Part of a small language model's weights.
Architecture: RMSNorm before each block, rotary positions, no biases in attention or MLP, untied embeddings.
Training: a variant of Muon for these matrices, 132M tokens, 8069 steps.
Each number is 128 + 24 x the weight over its row's rms, rounded and kept within 0 to 255. Layers, rows and columns count from 0. Numbers have three digits each. The size before them is the row's rms in percent of the matrix's.

# down: layer 13 MLP down (transposed), 192x64, rms 0.173, rows 78-108, columns 0-63
# gate: layer 13 MLP gate, 192x64, rms 0.211, rows 79-109, columns 0-63
# up: layer 13 MLP up, 192x64, rms 0.22, rows 79-109, columns 0-63
down78 101:166119129152138127165131106133098167107118119135172104076121122133127140122084145107140094148145127172158118103120134127063135131125126118134138168131117138113144113144133096136088123100077080
gate79 121:151123117117138130106094146097153139082123112140123111151062099159141098098082111124142174140146110125176118166120112116128092136123099093104125152081106139107156124134138125112146146135141096
up79 107:135134155082176126127140103107149140137146150158118128166078097148108106118115113123076114122125164155154138127166120147116143112151122109177130113159144099109156158144153122160143118093160099
down79 100:184127145134139134146145119151162138131096172131090116150104149128125093135137115142143167115116129157167109152163127078139185139157126128158101102108113144112094151127117140152163132121150172
gate80 101:145099125125118131100138142149166106135109123152068144155138142122121124126138136111160183150135106111133114128160154179099102065121132113142130146077127195129109121123131127124128107141097109
up80 099:111127151139122111107145140143177100124116145149154117097179124107146139107156087146106145098099140144127119139094101183113119103110160114105125179097078110136153126106146139115114097092134119
down80 091:136156134149156098139118147122150165103108147118125115157121160175108161121107094123144121180131120104147140114149132079169129134116142116124149126134219088140138127136115126128105095113142142
gate81 106:143130101115109117085175112134144135102090084135103174108144165096095128133136086155127112155114118113156126108079136151107123189155129128131118152124107119096147108137140094111100140136112103
up81 102:171132167112098144115168115130137107102102163101128132117142170105131119161145091133075133152131114129105149148098143113138094149097115138140140133148114139111181160180125110167119119099109108
down81 102:099139154115085143129129160140101152110077120125130122133095119120164118101122111138132107100139157157116106095213096134109084119144120089135118113117123127134112113124163107085157101139126139
gate82 093:129065141125133158117086160136111146108119163151122124120127106157132177119153151148114151098130138110119105162138107148108190121121103150178100126132153123151134117164106158102097103103133129
up82 084:109151155089148101154166093099155141164142110106142143110146139100143121111111110152141093187132152133130131130092132093141140128093181133119126149078087112131092132130156135097135153137134117
down82 088:116118128112118127117128002150159134103143120122131119124120119145136159120108131111129170094141116100089132153136163169124110127136117124157106126134160154155142123141107121115136108147137118
gate83 090:169188103143133116113107108081150147150171124132163149153104128146150098106141169149126126096143169126121098097120109140139136124125149130111114100120099128126151142104156125147148160104147188
up83 098:094106121129124150173088117170102103104072143120097114156142123137119140072070109133139150147132157141143142113082116132145160150122098149115160136165130131099138129134172119141119120134143119
down83 096:181121134144116121103132149124169142084152089116154153116155134104159111110168128162143114138181108095119152145157121154104144132126167105138124159145102167148145124162130113146148150104089138
gate84 102:139109122106128087132098144120065118138142125149085094121188125126146132143128132162156133123120134134130095104093097118118113092136104114111082106177158115113120098160140155138113116126084104
up84 111:185129126136136101158102119135130164099082100133122143170144108114130153153110147111128136106096098137148126121142126120137155076137151148113128108104140135166189112158072138151127150101126112
down84 102:094123093139131132116142125136170118111120141102132136086107148154125123090155141132092143115136137169123107165130170121153111164115097144084142135097150147120104161110119070123145082146121174
gate85 089:126125110142152102151146166129161093089080151121081130094143129096177154113131141152085127098153106135132162103126141126163130101144147130125113119149097145116164124086129099132114134120128077
up85 084:124100125140150100146121110114116140148103135116138171119122162111122112119181149123138117109082104114100113131171135166142155156120131090117173130135169141110181108169130116149146151100137076
down85 099:085133111141087111095117136143132161117067128120131093146156090111100119093111092150130109129163122131132098112111180109101148142165140113118131124110123121172144139162134140136153101133083159
gate86 098:173145135116107117130140099152150110179127100178136089159133122114086141096107120129138116096139121098170107118136114134096083113142103130096134126113096123088117118152141094164150125156158155
up86 109:131153135142114150152129127188095089125141097119147127113135117106139146127136103182128190109118153128178130094115126123120148123138117155124104154158132167162130142118131167132121153064118107
down86 113:137131125108128131135156152096052131170177102135099145127131141159136089128150136119129130149122123154125114156168071108107101116113109111153147126142145132100131161149126101110118115095172096
gate87 102:129125132166116119111106165117109136160103158158122138118117129151092100148147073104116154110129137155150154137141138116140135066125125158120107158040149132139092099119139132104123135145134122
up87 096:093116116132152138149075127152152132171089142153109073119141147147119160124110115128165178169149113157136130137116113123134123170068133135124117116148093159144123125132120139149119131092168140
down87 100:140148125133101135142139172105133118129054128136142148138086107125101102134119106124108119100125144108109130136153100100095158085167132114102115131086184116144134084145138150119108160130090130
gate88 110:157124169124161122130076123097083121086142110118138136123174102103139107159147102125130105150128104107141183137080141135107138113153123119124153123128126160109171126124129156097163090123114160
up88 095:153170169132120103130162119123157148106111135091129109147174160132116165145110142137116112086071105096145098111149186127156107136134100085137129133094133118130117127112087099116136121128123107
down88 096:102081126132101164112106088091112151119155126145112153139168089113136113127141093141164140153093109112128160136131126123099125085090134172135083131127168144114173147137108100131132104148130143
gate89 097:166117135141093157120131168150100125125134119141141138095115123116162126153113126102077187131109114135161095153128126110152122140158135131107136121094143101128135137108145076146151092177103177
up89 092:079099099126131112135125189128137122095124149153148133104106098110147142142118118151094119092093094116132153171129133117143107142123125093149112152103128106061101078118156118142114105148128117
down89 096:117109110111157135138146135124118119131127130183143105133110097172147141091124103120166106146169114104072137125104146152103193104101126113121148155115110154163114087119137143099110116107140097
gate90 110:144126082110124116117126122123120055092111140136133102162090103162135085105098122148114133142140161162140145133115151126146136149154164088116116073160112136121119073125132137143144121108150115
up90 108:095128136115130157151118105174094107078143127152159111126133153139154158095142132131177111165154140112157114112108162110149107081115115177165127109124100109159107124111130156121097113105119108
down90 105:168119091132123141109133184112098076128140155099139142154114131135119105114136160137152117137084125191111084095144138098120121133125150129106103147178130126119129089146129120145136144175102134
gate91 098:115166092112112145080144138112156136138095109131132140148118144150122131156152100105102162136163116137152143085128112145128136104141145156092160118081135133095107116143099119154143196167101118
up91 094:165186090136160133143096175114122148159119101163115094086109140083105163101112157096120120117114114144129145111123158114085143135120126129129131172149156124095113111133115094143117116122098126
down91 091:121088123102113111117134168127079122117123170101159132166158094147138058139137109129189169140098126108131118123119159110125151167165167147128114113147128137142120147125126126140147134133152106
gate92 099:140146146126072093095151099181127110138151149115134104143142124147128122168130067113122109123121098129154170104126117140105152137119117145158088160121104151108143148149099127097139165096163130
up92 091:115085139143153093149092131172098143184103148135120136138119115106134114129125145122094151167142147144084118100142120106126154112111137124115137143123154147081099091121099112163099076135153156
down92 093:173126177097138127105153084118141121148140160129154125140114110121141069156110141104121148127120154133089170156091138130137142132137103108149145130124123121160152157140087165143068137144123154
gate93 099:151138132125124110127097107126125136129149092130126068099109162152160140156092143104117133075075097152113127158138115182117111132167127094126124157134155090137129127141087130131111125090150120
up93 116:109100126165107108126169114118111151149163095155118141138114135099116162145150147108129139119111116171080109173145122183200128120105132104121127115147098121172154115149120145134146128112117144
down93 102:111149138120146138147101158151165124152111144105166126131099149125133166083139105112151127054119109143152106130128157174162099110130134110135148148183156138151126136134163101142154141134096139
gate94 104:073071125135122137119118123143063152134094112121074111147112109165138159145114114112157114119138145116112152147088131115095121124120109162157093152147113129113149079127144116110123098129149146
up94 094:157129124077132132149088157155160121133152107101165116166145126121144164155110115074097124105115159077115097113109120152113113132093175114113116140123136126083120138138115122142107170149110124
down94 091:162145129136139110151171071094104141121178150138108166132124135102120112138088117143101125152131133175119179118115134133130121147158104148116147135122115153163109071138154134103147124108154093
gate95 091:152129153138123152133117092125100190105173140164123182128168176091115124141151144109112149109144158129150106087164146141092142132132120097144108113156125136088114148135117122152127134101129109
up95 095:163105152090114157132150109166146148097137158089124119109145126116104138120151107131160141136138164134147152136152139114146192139152135080117119095122100178108140127162149138079118115134110165
down95 101:167115135135129162077138093152099122101075132125121089131122118144145119156091119124144100182136145096142148128076125125129117140107139132167131138137105110144128129106146161117155115101173177
gate96 114:152123078118131126129110127112153157134145162138074111132147132126139115108146154146105126094119126145152095096133094178097134166102080138115146148148128156127162185124117109160141150116142090
up96 096:130123170129149098169157118115146112130151084149183100087120106117130090158088145133123112132167144125132162121119105116135170120133113129125118130161145111118090133152153124125163155186112104
down96 091:080135115146141157171148128135168112116100128145127109099115145181151137107112146131115145151147117132116087147143188105106102172125105142143108140118175134097104090140102129125086127108113107
gate97 099:084139097126150131150092102147109136121113112120162094146114086094122130103149081118145098122119110150113137163130121123150141148143192151160103150116119151099152148129115171076139123149119103
up97 094:101112109083118113194144114108120151166123143118125101132118152126161141112169113132097170161119163135104150158125113155080151116145139117140149129161132119149127136091159138113111107070125121
down97 093:105091081099124143121145191075127077077127141150120135100102097118126123098153140133144095097116096165160141115154135149134121158118117156109139109138138117124150144128087109126127155139142126
gate98 103:157121115088126094133081110104162142100110154098094154157132132150140153123118179091151135083103084158131112148127159100116117089139124109133119102130087157124133107136120154082129124135122140
up98 099:122077107147086153129146159097144150131127134146127088112156126132134110122104148149152114133136121137124105068142162138125172137137100139160180092184161097134111106145148114109157135132148132
down98 103:111134144177124165129152108134084111127188110134136108117149121111177138122127095117111146119088146101102119132107090161132145146103115117119107116142133164137116145109083161176159139128143169
gate99 098:154110153146106137137166109158100158103141147132113122129155130097149125167129124131166086132146115147092131115127155126175109145147122164131092102148150145148108106159099115171130145185081133
up99 100:118127121109108159154142117135098072136101095139124134154105117100147143109093120128128113139136097077138178103152131146126112128095135128126191168077142167099159124143130117090135140118140137
down99 099:134129144122137098164095103142147135129141130136130140155142142149157123153099137088092119122136133118150164145156111116143038109156137154118111145119164110121131131111156105167059115137118136
gate100 096:128155096134121152129138121124144148112137118123095111146133084099123176131140120143118117092165121180116117092110118108125145113124112166124146114132130105085098174079104145133069107140119080
up100 095:121130137131173131118149129163116116120159156163104095105079097115112146110132100140101119094111103150149123144110152095099114122100126146141169130131077125150182125114166138124080127168146125
down100 094:091107106165086084125129097138108098113084108158158133132143165162155124141144133097172114158119143119115115116210106137171123123158124135110135122117117143126148119124154115111134105125109144
gate101 091:109123103111113168135156166107121165143124155148112096122185130165116187137131186106113137116093134178152120127121096155131136088139132119116111108129113146137099094135115111122130093138152104
up101 115:119113119127130095132142128115131162184127079124123132171172169135133161154162166153122130120142189139134156159165120163113184113118122135159141143108104129137131126107151118136140129105153154
down101 109:149162136119111145094114167119120132119144130145126152115109134068089117062106130140157109125120126114095158087135111097137094116115131142107131124155116122118122091137109153129107166137072079
gate102 095:139133158113083162102111150134070128159131123142127134141133197125126121133126160138114121120142158111130163132131176121113075114104126106142088104114104122098136132103121124119158141188096122
up102 105:121084084149111128104147144101165106113104144152079115123132112124153135119118161131168173154140104152182133138146101115104094158109132110141110128096129126181131093109164132104114115148117122
down102 111:119157143082121084121091101132124123111123138171168134142123165132120083112138148106137102119109164104127147134179084146133163104124128117153082138129085121134115151105105124142165146148101101
gate103 095:126101121182129095123131164082093120132137154105106145126138152105137145144102118150123086136089151152120190087099108094151133111124159135130162142123119158120105160159127105109130125101156104
up103 091:125127116134156131149173120127129160111175146139116103108144123091127067140177126156136116107181118148091126113162122128102155104132131130138119133090134128145181084116127149105111123121122178
down103 096:132121138140134105135141025099150110140125149112104109154098141145115145124109126074118138149127159140127173163100135123129139104091138180130137091100126125158127118110126148130112126122155111
gate104 103:139123097116144089168153130157166115094142154120188148136120155120136085117092100110147103148157132114131123110096138132140093145124128125107131140092130161160160121168134100132159097121083103
up104 088:134120131120130119162088080127132134162103142119113123103167131122098163189133145168093074087162155115092130158136097124130101112132123162113096115174115125126130122137124120146148127144120160
down104 093:133149140126132103115139186104115115155166133086124081139130139165132144131136095091154132148148143150122112124116169101111122132116129105169169121076149122153144122133141124101132125079112072
gate105 084:138158151142121145086102179129114125109140154116116125132142105149094143086172098125111146139117091122145163165116147181140124119123145104098158089118160086124115124093107169099122112120139140
up105 103:177131194114105158150117089131131153099110120091125126119110111095096112117124116145139127137121144181167148152151125158118170143150167127101132146160126155165083121099126110132110110135130129
down105 100:124100058157140103096129154133120090130161150180118133137113143150177123142137164076131184130129123109102111116121150096102132146129125143146107145107147127108156122164118155133129141091123120
gate106 098:136139159129146128119113129103209138115131144144123094123119110112137127148082135146099151133157154158177136145162166168151105149142143134178097137115134109099107133146128144163154143134141091
up106 108:130130138147150122151097104121169161112149129165132137154118156172167134069070114120154165168126159138130131184159152106119141099124146126135126124150122134079133147133114137102156118127136137
down106 105:165142129150121107101148186109208096142183091110147107123149164108147139134129139117160125119111122118099133109180093115124103134129126125138131116130109125121124131137120131147179160136145103
gate107 093:141085123115099163116097167128147121126116158101133115159118099128135126131136118129132124107158121129115146102088075168143108131100136126071117182127128159098123160157154165138149084133102147
up107 092:112095122143152138101156120114124130116094134177101113098194101163142106115151133120125140087128094149148104125097152120162152115114124120150091145128093109172142111165166098119153122136108144
down107 094:132123103172077154123131095134144134101123162143133126166120103136127123133105120127153154149061125144097103138140122131097118110123129156092174143123109144096160154161130187157132156156122135
gate108 102:122107105096119093128150162134094081122091106167123167130114128102091116137141099102107134128125096102151162133092099144136079164121126097143107158109130124106107140165122121100174133127154148
up108 098:160074117142141097167105142142105101090125084084084143133159107144089136159158129154114128146122085146099101124118127073118115132118136127161121144154127133156102169118108125110126110123135132
down108 095:149114133103128153108158184128094137128164153166134124143124145129147117131089082114110130090108087121145150101188165123150138151104101112159139106122157129112156151147131112100107140105128090
gate109 102:135151088089127084151127137135124169116123139120169086121109115118147162126143131161165130136136148109144122106093159093148068121116143111114103114126155126175157159085091134128141140135100109
up109 100:144132127161107158131080104138139121204141143119157148133137178138088148137155160132107112137118163119143113130107115126162117122124141081083107129116145108110121119105138138121155153069103130